Part of a small language model's weights: MLP 2688 tanh GELU.
Each number is 50 + 15 x the weight over its row's rms, rounded and kept within 0 to 99. Layers, rows and columns count from 0. The size before them is the row's rms in percent of the matrix's.

# layer 7 MLP up, 2688x448, rms 0.0381, rows 1155-1217, columns 336-391
109:36 57 70 29 53 53 19 52 53 32 64 48 35 36 37 54 66 24 50 51 58 62 89 46 42 57 49 65 42 76 58 62 29 45 55 42 79 56 43 48 25 33 32 55 43 72 42 20 40 47 46 67 42 39 33 69
046:43 75 50 52 54 28 66 45 71 28 45 44 35 32 59 55 54 37 45 66 83 54 80 59 62 43 59 29 39 56 66 23 67 74 71 62 73 78 55 39 76 75 46 36 79 41 36 72 19 41 76 71 40 45 46 43
109:45 98 76 58 91 48 52 28 45 54 50 42 46 55 48 44 45 59 38 56 47 52 46 56 51 58 09 57 42 61 53 59 66 45 34 74 37 47 28 49 66 54 64 36 81 75 56 79 46 65 42 26 64 52 30 56
114:26 44 43 16 33 70 51 46 52 38 47 75 61 50 54 72 59 48 37 46 56 43 57 27 50 29 34 55 32 67 53 36 39 52 37 31 53 33 46 60 53 50 52 37 72 50 46 47 44 56 60 82 31 70 50 59
103:48 40 50 36 22 47 41 46 54 30 26 51 66 26 37 52 81 39 58 55 59 39 62 36 63 32 50 57 42 43 33 42 49 34 62 14 75 55 53 74 44 51 62 37 19 10 60 42 37 37 24 50 68 61 47 63
082:32 54 53 57 50 39 39 59 45 39 50 60 42 44 59 45 56 36 61 26 37 53 51 80 51 46 72 52 62 64 45 58 34 49 68 24 18 13 60 54 45 63 37 36 49 45 59 52 53 45 59 56 45 45 43 45
077:58 31 27 56 45 38 49 56 59 33 44 42 56 50 37 79 27 79 25 90 57 73 68 53 54 52 38 50 57 40 57 46 21 25 72 75 52 44 43 41 50 57 38 64 53 72 42 38 57 49 51 32 53 62 29 58
114:26 38 57 46 57 46 49 49 57 30 57 52 66 58 39 48 56 29 22 87 50 51 57 39 79 45 24 66 49 43 63 55 45 46 47 63 61 53 55 44 60 31 50 82 10 53 44 35 29 45 11 67 70 33 41 34
051:43 68 69 69 62 78 49 32 49 48 39 31 31 29 23 64 43 39 53 36 52 51 62 28 39 42 30 47 50 59 43 63 47 55 57 46 67 52 37 48 68 86 48 18 41 52 19 50 58 60 66 57 69 44 33 29
103:58 29 48 75 24 53 46 49 42 26 27 59 48 47 55 75 52 45 55 51 70 64 58 60 64 25 77 48 49 72 51 33 57 73 31 28 55 75 55 72 74 52 73 29 25 43 65 19 48 47 35 74 25 48 82 62
106:66 60 52 19 76 44 82 50 23 37 46 57 25 78 50 83 49 54 52 43 56 56 47 63 66 31 42 49 57 25 63 39 43 30 68 28 43 69 47 55 55 42 28 28 45 52 82 40 26 29 24 43 56 37 55 48
099:53 34 60 43 50 40 50 34 49 39 25 48 13 47 62 50 33 40 47 52 59 48 45 41 58 56 54 56 46 31 57 35 59 40 47 38 40 49 30 48 36 63 35 83 37 85 67 44 42 28 46 37 45 57 57 52
111:56 32 36 55 45 42 68 50 45 57 05 47 39 44 53 52 71 51 55 34 56 55 87 56 67 46 60 57 41 83 33 32 49 20 42 34 53 50 62 39 29 59 35 42 54 75 68 61 21 56 36 62 56 36 83 53
082:21 49 62 78 55 41 26 64 68 46 46 57 59 61 30 45 33 36 59 29 47 66 45 38 63 38 44 67 55 38 61 34 30 64 42 43 49 62 73 46 51 60 48 50 50 62 41 32 44 38 46 52 43 51 36 50
106:39 65 38 51 54 42 64 53 49 50 60 52 23 18 87 72 67 37 67 50 55 44 46 73 56 22 53 35 68 38 33 59 41 56 62 61 38 56 52 58 63 61 39 57 31 83 51 58 59 60 61 42 24 64 67 48
108:47 54 40 43 43 32 25 37 43 73 48 60 53 51 59 73 53 35 34 53 46 46 76 40 52 32 58 43 45 70 45 56 35 78 16 48 21 41 45 47 67 53 46 46 34 53 29 76 35 62 85 36 54 53 28 30
065:58 59 54 59 67 37 46 28 58 50 39 36 26 38 52 38 63 67 38 50 67 51 44 45 61 31 64 64 68 17 47 56 54 62 24 30 42 60 36 47 71 31 62 32 66 31 11 52 62 52 45 59 53 75 61 47
064:44 45 49 63 40 27 39 51 53 50 40 39 58 40 49 77 36 61 13 16 41 71 41 70 55 49 28 40 39 65 60 28 63 51 28 54 48 30 72 54 60 40 39 58 16 38 42 30 50 48 63 49 46 41 34 40
038:46 50 48 41 64 28 23 44 79 45 57 43 26 23 36 17 46 55 66 84 45 48 32 51 40 71 52 54 38 54 40 33 59 39 69 74 64 54 54 33 61 33 57 62 48 34 54 58 45 45 49 34 67 71 64 41
112:56 47 53 30 63 66 55 34 33 49 46 43 20 60 63 50 28 57 58 65 59 53 49 55 52 59 35 23 14 44 81 39 44 78 59 49 72 32 29 50 63 37 28 58 39 80 82 64 44 61 45 68 49 48 29 92
114:28 72 73 31 41 50 56 44 45 42 26 86 39 35 49 62 55 52 50 34 65 58 51 45 65 44 08 62 26 57 67 24 55 41 37 58 59 58 55 50 26 44 26 53 42 60 58 32 43 55 49 49 48 76 50 65
096:63 54 48 52 51 43 57 42 50 57 40 45 73 27 48 82 38 55 54 90 62 56 55 54 37 28 57 45 68 89 59 21 44 42 51 77 40 44 25 46 52 58 65 69 50 58 57 50 48 32 61 50 68 74 38 57
106:37 56 28 76 79 46 34 46 43 48 46 41 26 13 33 46 54 59 52 56 46 61 51 76 57 62 38 55 43 30 39 51 57 54 24 62 45 27 51 59 43 55 70 25 40 80 61 78 37 30 30 62 50 23 43 39
115:16 54 55 56 43 60 63 42 42 34 83 57 58 63 52 42 53 25 48 78 55 49 68 67 50 48 19 48 36 55 40 33 38 45 70 55 70 60 52 53 60 49 44 63 07 49 43 28 56 58 54 47 53 59 61 68
111:48 48 51 29 40 48 58 53 37 46 25 35 64 32 61 27 45 29 59 62 50 57 76 52 46 35 42 70 47 52 60 32 34 54 30 53 59 39 59 58 40 67 57 61 59 51 70 73 60 56 47 56 53 43 36 52
084:55 68 31 19 47 58 52 47 59 67 65 53 61 27 44 75 25 68 48 41 46 43 38 63 57 54 43 41 46 16 71 35 45 49 42 44 50 53 47 57 29 48 51 30 73 64 36 40 48 33 66 41 41 40 30 50
045:50 69 53 24 53 85 63 52 38 33 20 67 74 49 32 42 61 40 40 27 54 46 54 65 66 30 52 57 72 56 57 42 36 59 33 50 49 58 72 66 49 56 44 50 61 66 60 61 70 64 64 61 52 14 38 65
108:40 43 52 22 43 56 37 25 66 52 69 45 59 25 75 93 65 26 50 65 44 57 48 43 59 50 47 65 43 42 46 26 40 66 43 53 58 48 49 48 31 59 47 52 59 44 71 48 40 27 36 52 65 64 43 84
073:48 58 22 40 64 81 45 60 46 41 64 36 51 49 22 39 46 64 51 57 58 46 36 57 41 48 17 72 00 54 41 60 38 51 45 77 43 70 12 38 51 46 55 53 55 54 51 76 41 47 55 20 45 57 52 58
099:00 50 71 44 53 20 74 36 56 49 69 32 40 66 36 37 58 49 41 48 40 35 43 63 36 64 13 30 16 71 41 60 48 55 38 45 66 49 41 32 39 20 69 44 50 62 28 77 31 41 41 76 68 47 61 36
118:54 47 41 38 54 56 59 40 31 40 63 56 56 45 32 63 50 53 08 67 62 54 59 53 48 34 76 57 55 43 75 38 34 32 66 44 63 47 59 41 68 41 55 53 57 49 63 62 55 29 58 72 70 49 52 35
042:47 36 59 37 44 39 18 60 31 46 32 41 37 41 53 46 52 61 54 22 28 42 60 74 50 71 38 78 51 10 45 29 67 43 53 41 46 33 44 51 75 43 60 57 56 49 17 33 50 93 37 61 67 61 60 63
038:67 42 43 14 42 55 42 36 57 54 71 59 42 32 60 23 65 31 44 51 48 53 86 70 40 30 28 75 50 46 16 80 51 39 40 22 51 28 49 60 55 31 47 49 30 27 53 64 17 48 45 53 43 50 57 33
098:59 32 56 37 26 59 36 44 38 59 17 61 75 47 51 80 39 29 43 46 45 60 38 68 51 72 73 38 61 42 52 55 37 52 38 42 44 46 45 51 38 66 59 43 45 59 33 44 64 45 55 43 45 30 90 69
104:38 58 26 65 51 27 65 40 42 50 44 91 53 59 79 71 47 41 17 37 46 54 34 53 59 37 65 84 36 51 44 43 29 52 29 45 69 32 53 51 52 43 54 54 28 76 80 34 54 64 37 29 70 43 43 49
114:35 49 29 38 41 40 42 44 38 42 24 39 51 57 36 55 28 62 34 36 49 70 39 43 74 53 29 43 38 49 41 43 44 62 46 32 71 45 38 48 44 59 52 30 61 53 65 39 58 40 44 66 48 59 31 56
081:28 41 67 47 48 54 31 33 67 62 39 51 71 59 56 67 77 53 36 56 35 42 50 50 57 37 52 42 34 32 59 30 57 42 58 46 67 49 49 83 70 62 45 46 47 55 51 45 43 65 46 48 57 43 48 53
103:54 53 21 49 43 53 53 47 47 37 52 49 59 10 49 70 63 51 67 58 56 45 46 65 69 35 33 56 49 24 60 68 38 46 48 73 80 61 55 57 40 75 34 45 32 51 81 47 64 46 56 31 49 44 59 66
105:65 63 36 22 29 76 71 53 48 46 46 59 47 65 36 44 47 69 47 51 53 53 55 52 50 16 62 62 56 42 84 63 43 58 51 24 61 56 51 46 43 46 26 51 53 54 54 60 63 41 69 39 45 41 67 56
098:27 48 38 08 65 71 49 49 47 54 45 30 70 44 67 70 87 51 75 62 69 38 66 69 64 28 45 57 49 71 60 26 37 67 45 31 57 49 82 64 32 54 47 23 62 46 60 59 53 51 46 45 33 46 53 75
114:45 40 41 48 62 52 78 36 53 39 31 53 53 38 31 38 65 71 42 27 61 60 38 51 62 53 48 39 39 47 75 71 58 68 13 40 58 40 52 70 44 42 70 49 56 59 34 57 40 24 44 69 59 50 64 26
114:56 40 62 43 40 62 70 21 37 48 51 52 32 62 52 40 46 32 30 73 65 49 69 64 65 47 42 11 28 45 41 38 59 49 58 38 53 36 38 38 40 46 48 54 44 63 23 67 56 53 32 58 94 57 58 67
053:38 41 75 64 53 09 78 42 52 62 42 67 81 52 99 61 61 41 88 38 43 58 55 63 69 65 57 57 46 53 61 43 47 41 55 62 53 30 70 59 64 49 43 34 47 64 72 45 59 34 17 53 47 51 34 43
112:81 75 44 48 29 40 37 58 22 53 76 31 42 84 53 48 72 69 30 42 57 54 73 26 57 45 63 72 73 60 57 40 56 32 66 39 40 60 40 34 56 53 45 64 62 60 65 69 34 56 51 66 48 44 52 64
088:33 90 23 37 69 73 61 46 60 75 55 47 29 27 55 59 30 31 40 47 43 49 54 37 62 50 79 42 49 73 31 45 55 43 52 55 35 61 83 56 59 69 54 52 58 65 35 59 33 35 57 90 28 37 19 38
096:75 77 08 05 65 56 41 42 39 88 48 60 30 35 35 30 33 70 40 98 57 66 44 33 45 52 02 60 32 35 64 64 31 34 29 53 50 67 50 44 45 63 38 40 52 51 32 58 44 31 36 38 55 75 72 47
110:28 52 51 62 34 27 71 29 50 53 57 30 27 46 35 64 36 25 38 38 57 58 39 55 61 49 46 30 29 44 40 56 55 51 31 70 53 45 48 36 37 68 62 57 54 65 45 54 34 61 33 58 63 60 40 31
115:68 49 09 52 54 40 63 36 46 37 56 32 71 47 69 84 49 56 44 81 59 51 53 65 67 35 43 45 31 50 38 46 58 83 34 68 51 63 56 56 55 89 56 21 29 61 52 67 31 32 46 58 48 57 68 62
093:37 61 47 67 39 46 55 63 46 56 63 47 31 44 86 45 51 51 53 78 55 84 52 48 56 60 46 50 47 41 46 70 40 46 80 36 71 69 40 56 43 58 39 58 52 61 55 63 43 68 70 49 49 28 88 36
138:19 72 52 40 82 70 65 42 48 37 33 46 64 46 50 46 75 62 40 45 70 56 59 41 60 63 17 71 45 24 44 68 54 23 52 63 62 42 46 38 34 44 16 55 37 55 39 42 43 31 59 70 53 55 65 71
054:51 59 59 61 27 35 64 37 75 35 41 61 51 11 77 44 55 59 53 57 48 61 31 55 48 66 59 37 62 55 46 57 39 43 42 59 52 57 63 66 56 40 51 33 59 45 03 44 43 45 52 48 40 50 68 49
064:62 48 35 66 54 19 60 43 41 54 64 68 58 66 33 82 70 42 63 42 39 61 57 51 36 24 51 41 46 53 45 29 59 74 35 39 52 58 19 74 53 71 51 37 52 41 62 54 53 23 61 51 47 56 63 58
119:60 44 70 44 44 47 74 41 38 56 42 37 69 55 50 61 54 31 42 71 64 69 77 58 59 40 37 22 72 63 49 56 37 38 29 55 86 90 45 36 39 39 44 67 63 57 55 49 32 17 26 55 75 12 55 48
066:63 46 73 60 47 47 31 48 32 61 45 52 81 47 60 54 86 23 64 51 49 37 56 67 37 54 69 66 45 80 43 27 46 55 23 40 52 47 24 78 37 55 57 45 22 53 79 79 50 41 44 29 46 60 70 16
096:69 58 62 25 46 41 53 59 32 68 79 67 45 36 36 46 56 19 31 74 42 40 50 29 40 20 54 74 61 50 65 38 37 47 67 42 64 99 54 51 58 64 63 48 52 63 73 41 33 42 31 26 65 73 25 40
070:38 71 55 70 86 34 77 46 48 64 52 23 73 53 15 78 46 51 43 10 51 46 66 71 66 27 69 50 58 24 38 51 51 51 61 77 50 65 74 28 47 49 65 52 60 20 93 63 51 34 30 89 26 53 26 48
055:20 70 43 51 60 43 59 75 51 41 31 33 44 44 61 59 65 42 70 52 51 35 72 67 59 35 38 25 54 50 59 25 52 58 43 58 62 38 17 75 37 40 45 56 28 44 46 63 35 58 45 46 64 53 40 71
113:45 44 47 37 37 48 59 43 42 53 53 46 32 76 68 39 60 59 51 70 54 53 51 67 60 50 41 57 40 65 63 68 68 61 50 33 60 41 20 46 55 57 48 62 61 60 49 29 26 60 34 40 45 40 56 43
092:58 63 64 51 81 38 31 53 42 47 49 57 94 35 58 55 65 58 35 40 52 30 57 43 44 46 35 66 55 40 30 55 41 28 40 56 54 73 51 41 44 44 61 59 57 35 66 57 50 00 44 62 47 49 56 66
056:37 41 40 67 44 34 62 52 67 42 56 21 31 33 43 40 59 72 37 62 48 43 55 60 91 49 35 13 44 54 74 43 52 49 56 69 11 54 70 48 68 83 38 58 56 60 74 68 55 51 05 49 76 49 27 67
056:34 52 45 50 47 51 46 40 61 51 43 51 54 38 51 65 57 51 88 54 59 50 55 67 27 44 43 63 53 39 41 34 46 60 45 38 53 65 70 47 43 36 64 60 62 53 25 11 32 51 40 68 72 54 61 42
126:42 63 36 68 58 21 46 38 45 36 34 47 46 54 51 44 55 23 57 42 73 40 47 57 56 28 09 53 17 50 52 43 52 64 29 50 55 27 57 53 35 35 42 30 43 67 58 48 25 65 46 48 55 53 36 79
092:59 32 44 55 43 01 46 60 52 38 64 71 43 50 39 39 51 69 44 84 60 45 51 33 30 44 47 36 56 60 60 29 41 74 00 40 57 84 25 66 35 61 17 39 35 58 52 29 54 70 70 49 44 76 54 53
# layer 7 MLP down (transposed), 2688x448, rms 0.0355, rows 1155-1216, columns 336-391
111:24 51 80 20 60 61 40 55 49 66 47 60 51 48 47 59 49 40 42 57 68 48 46 74 35 63 55 58 48 40 49 59 36 70 40 59 48 35 49 43 40 45 68 52 62 29 71 48 69 52 32 42 60 62 41 46
032:44 71 47 39 31 87 68 51 54 54 37 66 58 51 59 45 55 71 56 49 69 46 04 47 51 57 37 78 66 53 41 47 45 37 43 26 63 30 41 55 37 48 49 62 47 44 82 44 75 56 40 36 75 66 64 43
112:45 75 15 59 37 43 34 41 25 42 22 59 58 51 48 50 26 75 47 56 69 46 59 78 46 20 57 47 58 59 63 47 49 36 30 65 48 24 62 57 60 30 38 58 37 69 39 36 56 70 57 56 49 20 51 44
123:53 44 70 38 47 37 43 30 51 79 31 27 58 53 45 41 42 28 65 70 65 55 64 44 46 55 51 51 70 16 31 54 50 41 49 24 58 52 93 55 63 53 46 55 38 48 32 33 61 47 66 19 51 41 47 38
102:71 36 44 49 53 60 58 82 27 69 37 48 44 76 31 64 30 30 47 43 63 50 36 68 59 67 53 80 23 55 49 64 41 61 44 69 52 40 65 07 59 57 54 66 43 69 83 29 48 47 48 62 26 71 46 61
069:42 37 47 44 29 51 65 58 44 84 59 44 40 61 35 51 63 59 43 79 36 44 56 41 45 43 45 66 46 41 51 65 47 67 42 71 27 67 56 65 51 45 45 43 78 48 60 42 53 44 87 57 40 75 27 37
060:44 49 65 40 35 77 38 57 41 50 66 31 37 52 48 24 32 21 49 42 62 39 57 64 38 66 40 65 49 57 67 62 54 57 48 13 66 63 40 65 41 55 80 63 51 31 83 55 46 76 59 72 39 49 70 38
124:61 49 50 44 45 43 43 42 19 71 36 48 47 52 54 54 51 50 63 37 52 49 61 47 70 61 53 56 27 94 40 65 38 57 21 01 42 68 56 61 61 45 59 33 52 52 20 41 51 66 56 38 32 52 83 65
040:38 40 37 37 43 26 51 66 45 69 60 37 70 83 73 61 53 84 60 66 43 53 49 71 50 43 61 75 31 42 45 32 56 51 27 58 42 63 50 51 44 36 71 67 72 64 87 51 44 45 45 57 38 67 86 55
115:62 52 54 34 77 93 73 40 57 63 45 42 60 37 58 45 64 68 43 65 60 46 49 37 29 60 40 54 53 31 42 37 58 23 60 76 56 52 44 30 62 51 34 72 67 58 58 51 57 51 49 33 82 71 27 44
101:99 47 54 56 65 60 58 42 21 44 45 59 24 59 27 25 49 41 47 58 12 46 37 57 87 59 56 26 81 58 35 54 61 60 70 60 25 52 33 49 32 42 53 51 42 57 65 59 70 60 30 43 70 36 49 44
089:74 76 53 60 51 54 57 42 56 60 66 51 67 54 46 44 48 40 76 60 38 58 27 65 50 57 52 47 42 56 52 38 48 25 41 58 20 75 31 23 67 57 67 36 65 54 67 45 32 44 50 46 40 52 53 50
106:57 65 58 41 40 36 30 35 60 55 46 71 54 79 38 55 31 52 24 33 54 47 44 57 49 59 53 50 46 49 46 77 61 47 01 57 47 57 55 53 57 70 38 63 42 64 44 31 40 63 39 62 75 52 37 33
068:65 61 64 22 81 35 54 61 48 39 50 40 44 38 64 60 55 78 68 61 38 45 43 60 42 48 42 69 31 70 80 59 64 56 34 65 44 32 28 57 45 36 55 49 33 34 34 85 54 61 29 55 64 44 57 60
092:47 50 66 35 42 36 51 49 60 57 66 35 46 42 39 59 37 70 46 64 48 39 64 50 42 40 63 68 53 39 71 48 43 31 65 72 40 48 44 75 56 43 54 59 39 42 37 60 62 48 51 60 46 49 40 56
107:54 43 61 55 48 36 58 87 43 44 58 59 56 46 38 77 25 32 50 53 55 41 31 63 07 79 69 54 56 26 72 37 33 78 50 38 41 71 52 15 66 51 27 25 67 46 63 49 41 32 46 43 57 73 34 60
061:50 62 60 41 45 64 41 66 61 61 79 51 69 69 65 48 30 38 48 38 31 49 68 53 23 67 39 57 42 61 56 50 32 43 66 67 63 63 53 71 51 50 29 55 52 87 63 29 47 44 55 56 44 13 29 85
049:48 57 35 53 65 63 67 70 41 62 39 59 28 61 41 23 56 52 64 73 60 60 45 47 27 23 56 50 44 41 54 53 79 45 67 54 50 76 40 62 35 76 40 50 52 58 72 64 48 49 24 46 63 84 63 39
023:53 45 72 46 41 60 59 42 14 41 59 54 57 44 62 70 54 37 40 16 25 51 42 58 43 50 36 49 41 37 54 31 65 74 51 20 33 23 28 62 47 49 34 27 46 71 49 30 31 40 46 61 35 43 55 49
113:48 50 31 55 58 59 46 35 41 55 73 44 52 32 62 64 36 58 61 73 76 64 33 51 56 68 31 19 12 39 49 75 62 52 65 55 31 49 64 37 59 70 46 62 45 47 37 26 48 29 73 63 65 40 69 28
126:48 53 65 79 54 89 77 42 24 60 61 53 53 57 63 44 65 56 59 63 53 46 43 67 71 47 22 40 77 59 42 42 49 60 32 29 56 31 29 71 39 35 42 33 65 78 49 37 35 44 60 59 55 43 53 63
087:30 25 62 54 63 33 53 52 67 65 48 58 65 56 45 49 25 69 67 62 39 41 71 51 53 49 40 59 65 30 66 48 58 42 51 33 40 64 57 61 54 51 34 35 32 68 39 27 38 52 81 99 18 20 28 52
100:58 53 65 52 39 52 54 43 59 52 47 54 44 58 50 64 41 73 55 53 45 47 69 47 48 38 44 29 46 52 36 38 55 44 74 39 62 43 59 50 80 40 49 74 58 33 71 31 31 60 78 52 55 53 23 51
127:50 66 65 39 49 77 60 29 53 57 65 39 44 47 57 76 47 55 23 61 67 36 45 53 65 57 36 30 49 42 52 30 89 24 60 41 55 34 59 65 54 42 43 66 33 51 49 43 27 57 49 50 45 47 55 72
117:52 70 60 43 57 61 58 34 41 47 46 38 64 63 32 17 49 63 62 48 54 39 36 48 20 14 62 58 49 17 22 59 28 58 27 29 56 47 58 42 58 58 53 51 35 50 36 62 62 37 74 52 85 25 61 68
080:43 56 52 55 34 55 45 65 19 44 11 27 48 35 32 36 67 30 43 61 50 50 53 52 43 60 51 67 73 86 24 39 31 39 33 62 37 26 47 44 30 65 83 29 21 40 72 42 39 50 44 32 47 51 53 71
031:65 17 79 77 44 28 49 75 52 48 56 57 25 32 56 50 45 43 45 60 52 51 49 42 80 76 54 56 36 48 31 53 50 55 54 42 69 70 41 26 64 57 68 37 27 54 34 30 32 27 31 66 52 67 70 51
120:62 46 74 67 50 54 31 52 51 70 42 47 26 64 26 36 61 54 65 46 60 46 50 49 74 50 76 71 67 45 63 52 37 59 51 54 66 51 22 37 68 69 37 72 46 24 47 50 36 63 39 72 11 79 28 64
056:59 41 51 31 63 37 42 45 39 60 44 57 29 36 77 59 59 45 71 59 50 52 56 51 47 56 60 40 84 50 36 33 64 62 29 17 81 35 41 51 61 42 43 43 66 56 54 44 34 28 37 76 59 26 48 54
102:66 51 44 71 41 56 52 42 58 42 61 55 41 54 44 53 49 41 36 40 36 39 21 78 47 82 51 32 66 60 48 48 37 61 74 64 48 39 61 50 39 49 27 53 26 38 23 73 43 45 64 58 45 39 51 45
127:34 64 42 23 40 35 69 28 46 23 48 17 47 43 25 50 45 60 59 43 61 49 42 73 81 22 25 51 52 54 66 57 51 47 60 41 63 41 54 66 46 46 78 49 47 63 40 50 47 60 49 34 36 58 37 51
028:65 78 18 39 77 42 72 45 58 66 58 50 39 79 44 74 64 41 55 79 41 53 27 38 57 22 62 08 47 66 54 54 51 53 76 74 52 48 57 38 26 39 39 60 50 22 84 74 73 30 51 75 70 57 55 28
022:66 59 21 58 55 48 68 48 42 64 33 49 73 65 68 81 31 99 45 59 53 59 44 34 60 73 50 40 43 52 81 44 50 32 73 70 60 59 39 55 54 64 48 47 86 83 51 35 65 38 59 47 46 40 28 37
103:46 55 55 67 31 63 59 65 27 48 44 33 66 63 49 49 34 51 57 40 85 49 54 40 53 22 64 42 52 59 54 46 60 55 56 65 37 51 61 70 70 45 40 43 61 63 68 57 60 66 48 66 51 61 12 70
094:64 53 42 41 64 53 60 39 27 58 25 40 52 21 26 63 39 30 27 43 47 54 21 57 55 68 51 47 54 55 37 48 68 42 77 51 23 36 53 24 58 33 48 43 43 68 55 51 43 88 68 49 47 51 45 39
116:21 52 17 43 24 58 69 46 41 47 31 42 79 30 63 67 56 44 21 46 83 63 47 39 59 48 56 53 28 81 63 52 31 43 58 24 39 53 36 25 45 65 31 42 36 54 46 56 35 56 73 51 33 57 52 44
068:57 69 42 41 61 55 68 61 32 47 54 47 08 31 53 52 27 70 25 48 58 47 49 48 34 47 35 39 62 37 39 42 58 64 33 56 18 57 43 43 40 19 28 46 68 39 53 34 49 34 44 52 50 51 49 57
095:48 65 74 36 67 72 35 43 51 60 41 46 40 65 57 27 47 59 51 54 19 60 52 51 41 55 44 48 26 73 42 46 42 39 54 26 51 31 60 65 71 42 60 52 53 42 28 59 25 47 69 42 43 40 70 27
108:59 65 67 50 66 63 39 50 56 47 05 62 66 65 09 59 33 48 46 63 55 53 59 39 39 21 49 56 62 60 29 51 34 79 34 59 99 52 49 55 60 72 44 56 49 39 44 43 44 53 18 62 44 49 25 82
101:60 44 25 72 32 45 66 63 45 59 61 49 55 48 39 46 15 24 71 51 52 56 79 46 52 53 69 69 54 66 44 30 56 32 75 45 59 56 48 69 16 61 42 34 68 60 32 43 83 49 43 57 51 52 44 37
127:49 63 44 33 47 77 43 49 45 47 40 33 67 72 84 43 63 47 69 47 68 47 48 62 37 62 67 65 41 35 48 43 45 42 36 14 22 42 29 54 44 43 50 45 47 44 57 48 53 37 49 29 53 47 60 62
117:88 21 40 51 54 42 51 43 46 65 60 69 68 56 58 50 53 56 41 28 55 51 76 34 79 50 68 21 84 66 38 48 50 88 50 65 58 63 57 82 52 61 30 54 30 42 19 67 43 55 59 37 50 77 36 47
042:45 54 56 43 36 99 41 73 49 45 77 53 29 44 00 28 34 45 32 90 51 47 31 50 61 35 25 50 44 44 56 24 53 57 56 27 57 65 19 52 60 58 86 66 55 49 44 37 63 73 77 41 51 59 74 36
115:43 63 78 43 46 44 44 50 60 64 58 80 53 68 55 58 06 46 22 89 75 48 27 20 52 50 47 48 56 63 60 34 66 50 73 17 41 43 36 34 29 56 57 56 33 40 47 69 31 63 45 05 73 99 66 52
091:82 37 51 58 36 53 57 44 40 54 51 60 49 64 58 36 39 56 50 64 58 41 45 47 45 67 10 49 52 30 63 35 48 70 51 50 64 50 37 55 37 45 57 45 44 58 48 45 68 26 31 51 39 48 57 70
076:35 49 20 64 24 37 30 31 45 23 84 54 52 51 75 26 39 36 75 20 45 42 65 71 26 37 54 40 38 50 34 63 36 45 32 45 31 52 69 72 20 44 12 68 48 64 66 81 67 72 61 50 63 32 60 49
112:61 23 45 63 70 59 58 64 41 44 58 59 42 45 55 58 60 37 35 36 61 53 52 28 52 19 64 34 62 75 51 42 58 81 36 34 37 60 32 36 52 65 48 54 44 45 69 47 49 39 78 48 69 49 67 46
115:44 49 63 35 39 45 52 50 61 46 38 56 21 51 08 59 45 24 53 36 43 46 51 47 52 54 48 44 63 37 56 47 54 59 70 38 44 62 38 75 51 39 36 65 62 49 33 45 60 57 23 37 48 45 47 52
091:63 59 47 48 47 45 55 66 67 74 48 69 71 31 12 26 52 49 23 50 30 37 67 54 68 47 73 78 40 55 64 55 53 66 37 41 47 44 43 24 70 45 52 63 36 37 61 55 54 30 24 44 51 69 55 43
158:71 64 22 20 63 46 55 52 43 47 65 68 39 92 19 45 39 50 20 22 59 43 39 71 48 59 31 24 48 53 54 52 34 56 67 75 64 67 38 71 09 38 47 27 79 40 33 34 78 56 37 50 69 43 53 52
040:48 53 64 66 70 64 61 57 37 65 57 34 45 46 37 38 52 42 49 60 34 52 48 47 60 47 53 43 61 48 47 13 53 82 46 54 54 38 17 32 62 43 39 53 27 64 83 67 55 50 41 49 57 56 43 60
048:67 25 49 27 53 47 36 61 35 46 27 47 63 45 66 40 16 48 45 46 45 49 50 69 44 71 50 51 50 46 56 78 59 37 48 73 52 26 73 45 56 55 46 59 53 68 15 41 31 68 67 27 60 42 40 45
120:54 37 28 65 37 43 41 45 52 37 35 58 49 66 40 31 74 45 58 47 69 44 54 58 71 48 20 63 53 42 55 74 47 25 63 63 69 27 44 50 21 76 48 11 69 61 68 81 66 78 39 45 47 45 18 45
052:61 16 29 68 50 25 70 49 51 46 51 49 46 41 34 44 26 64 30 49 42 59 58 33 60 55 33 26 56 43 48 72 63 55 76 45 58 66 48 36 80 50 40 62 36 62 06 28 64 60 38 45 52 29 35 83
093:27 29 32 57 34 56 56 47 49 45 50 37 60 54 38 41 76 72 40 46 56 60 64 44 59 49 47 33 64 34 28 55 55 47 62 60 32 54 45 34 30 61 46 44 59 44 83 72 49 69 31 54 52 48 47 53
057:57 54 74 56 38 89 21 58 36 52 62 73 58 50 79 45 42 47 42 75 58 65 43 45 58 66 12 63 60 51 65 32 73 58 34 27 31 25 21 70 51 55 44 46 55 57 23 40 52 57 65 20 50 43 80 45
044:80 36 67 70 60 57 65 52 69 75 44 55 44 53 67 16 29 54 59 48 32 50 43 57 18 52 57 59 56 75 50 56 61 33 66 58 45 68 66 28 73 47 63 55 57 54 34 48 77 34 69 60 55 39 40 29
107:92 72 41 24 70 36 58 65 56 70 23 41 62 41 54 57 54 32 55 02 41 52 64 40 37 30 47 67 56 33 60 48 27 17 66 52 55 30 51 60 26 55 44 37 43 54 55 57 72 40 58 80 53 47 40 63
088:41 62 29 58 56 59 40 44 66 26 35 43 47 64 64 34 83 60 54 47 58 53 44 52 70 54 77 26 41 61 59 84 51 20 65 56 14 62 31 47 53 39 29 56 31 54 43 59 67 54 75 34 40 17 65 52
043:54 70 53 29 73 72 58 48 25 58 31 79 65 48 57 58 69 36 71 48 59 47 52 39 25 48 80 66 73 37 53 70 58 47 59 47 52 45 28 51 60 51 48 40 29 21 24 33 67 51 71 65 42 55 54 41
043:69 65 34 55 56 69 42 63 53 44 76 54 50 53 58 41 41 69 12 55 66 41 40 32 49 54 73 45 54 51 63 58 44 62 68 55 45 21 40 40 45 49 41 50 63 37 68 84 35 45 76 45 32 42 46 56
138:21 72 53 22 52 34 48 24 58 63 68 50 78 17 40 54 80 59 22 53 72 63 49 46 71 39 08 47 62 56 44 57 77 71 41 36 48 54 21 64 33 56 60 58 64 39 12 37 18 34 22 77 60 34 41 35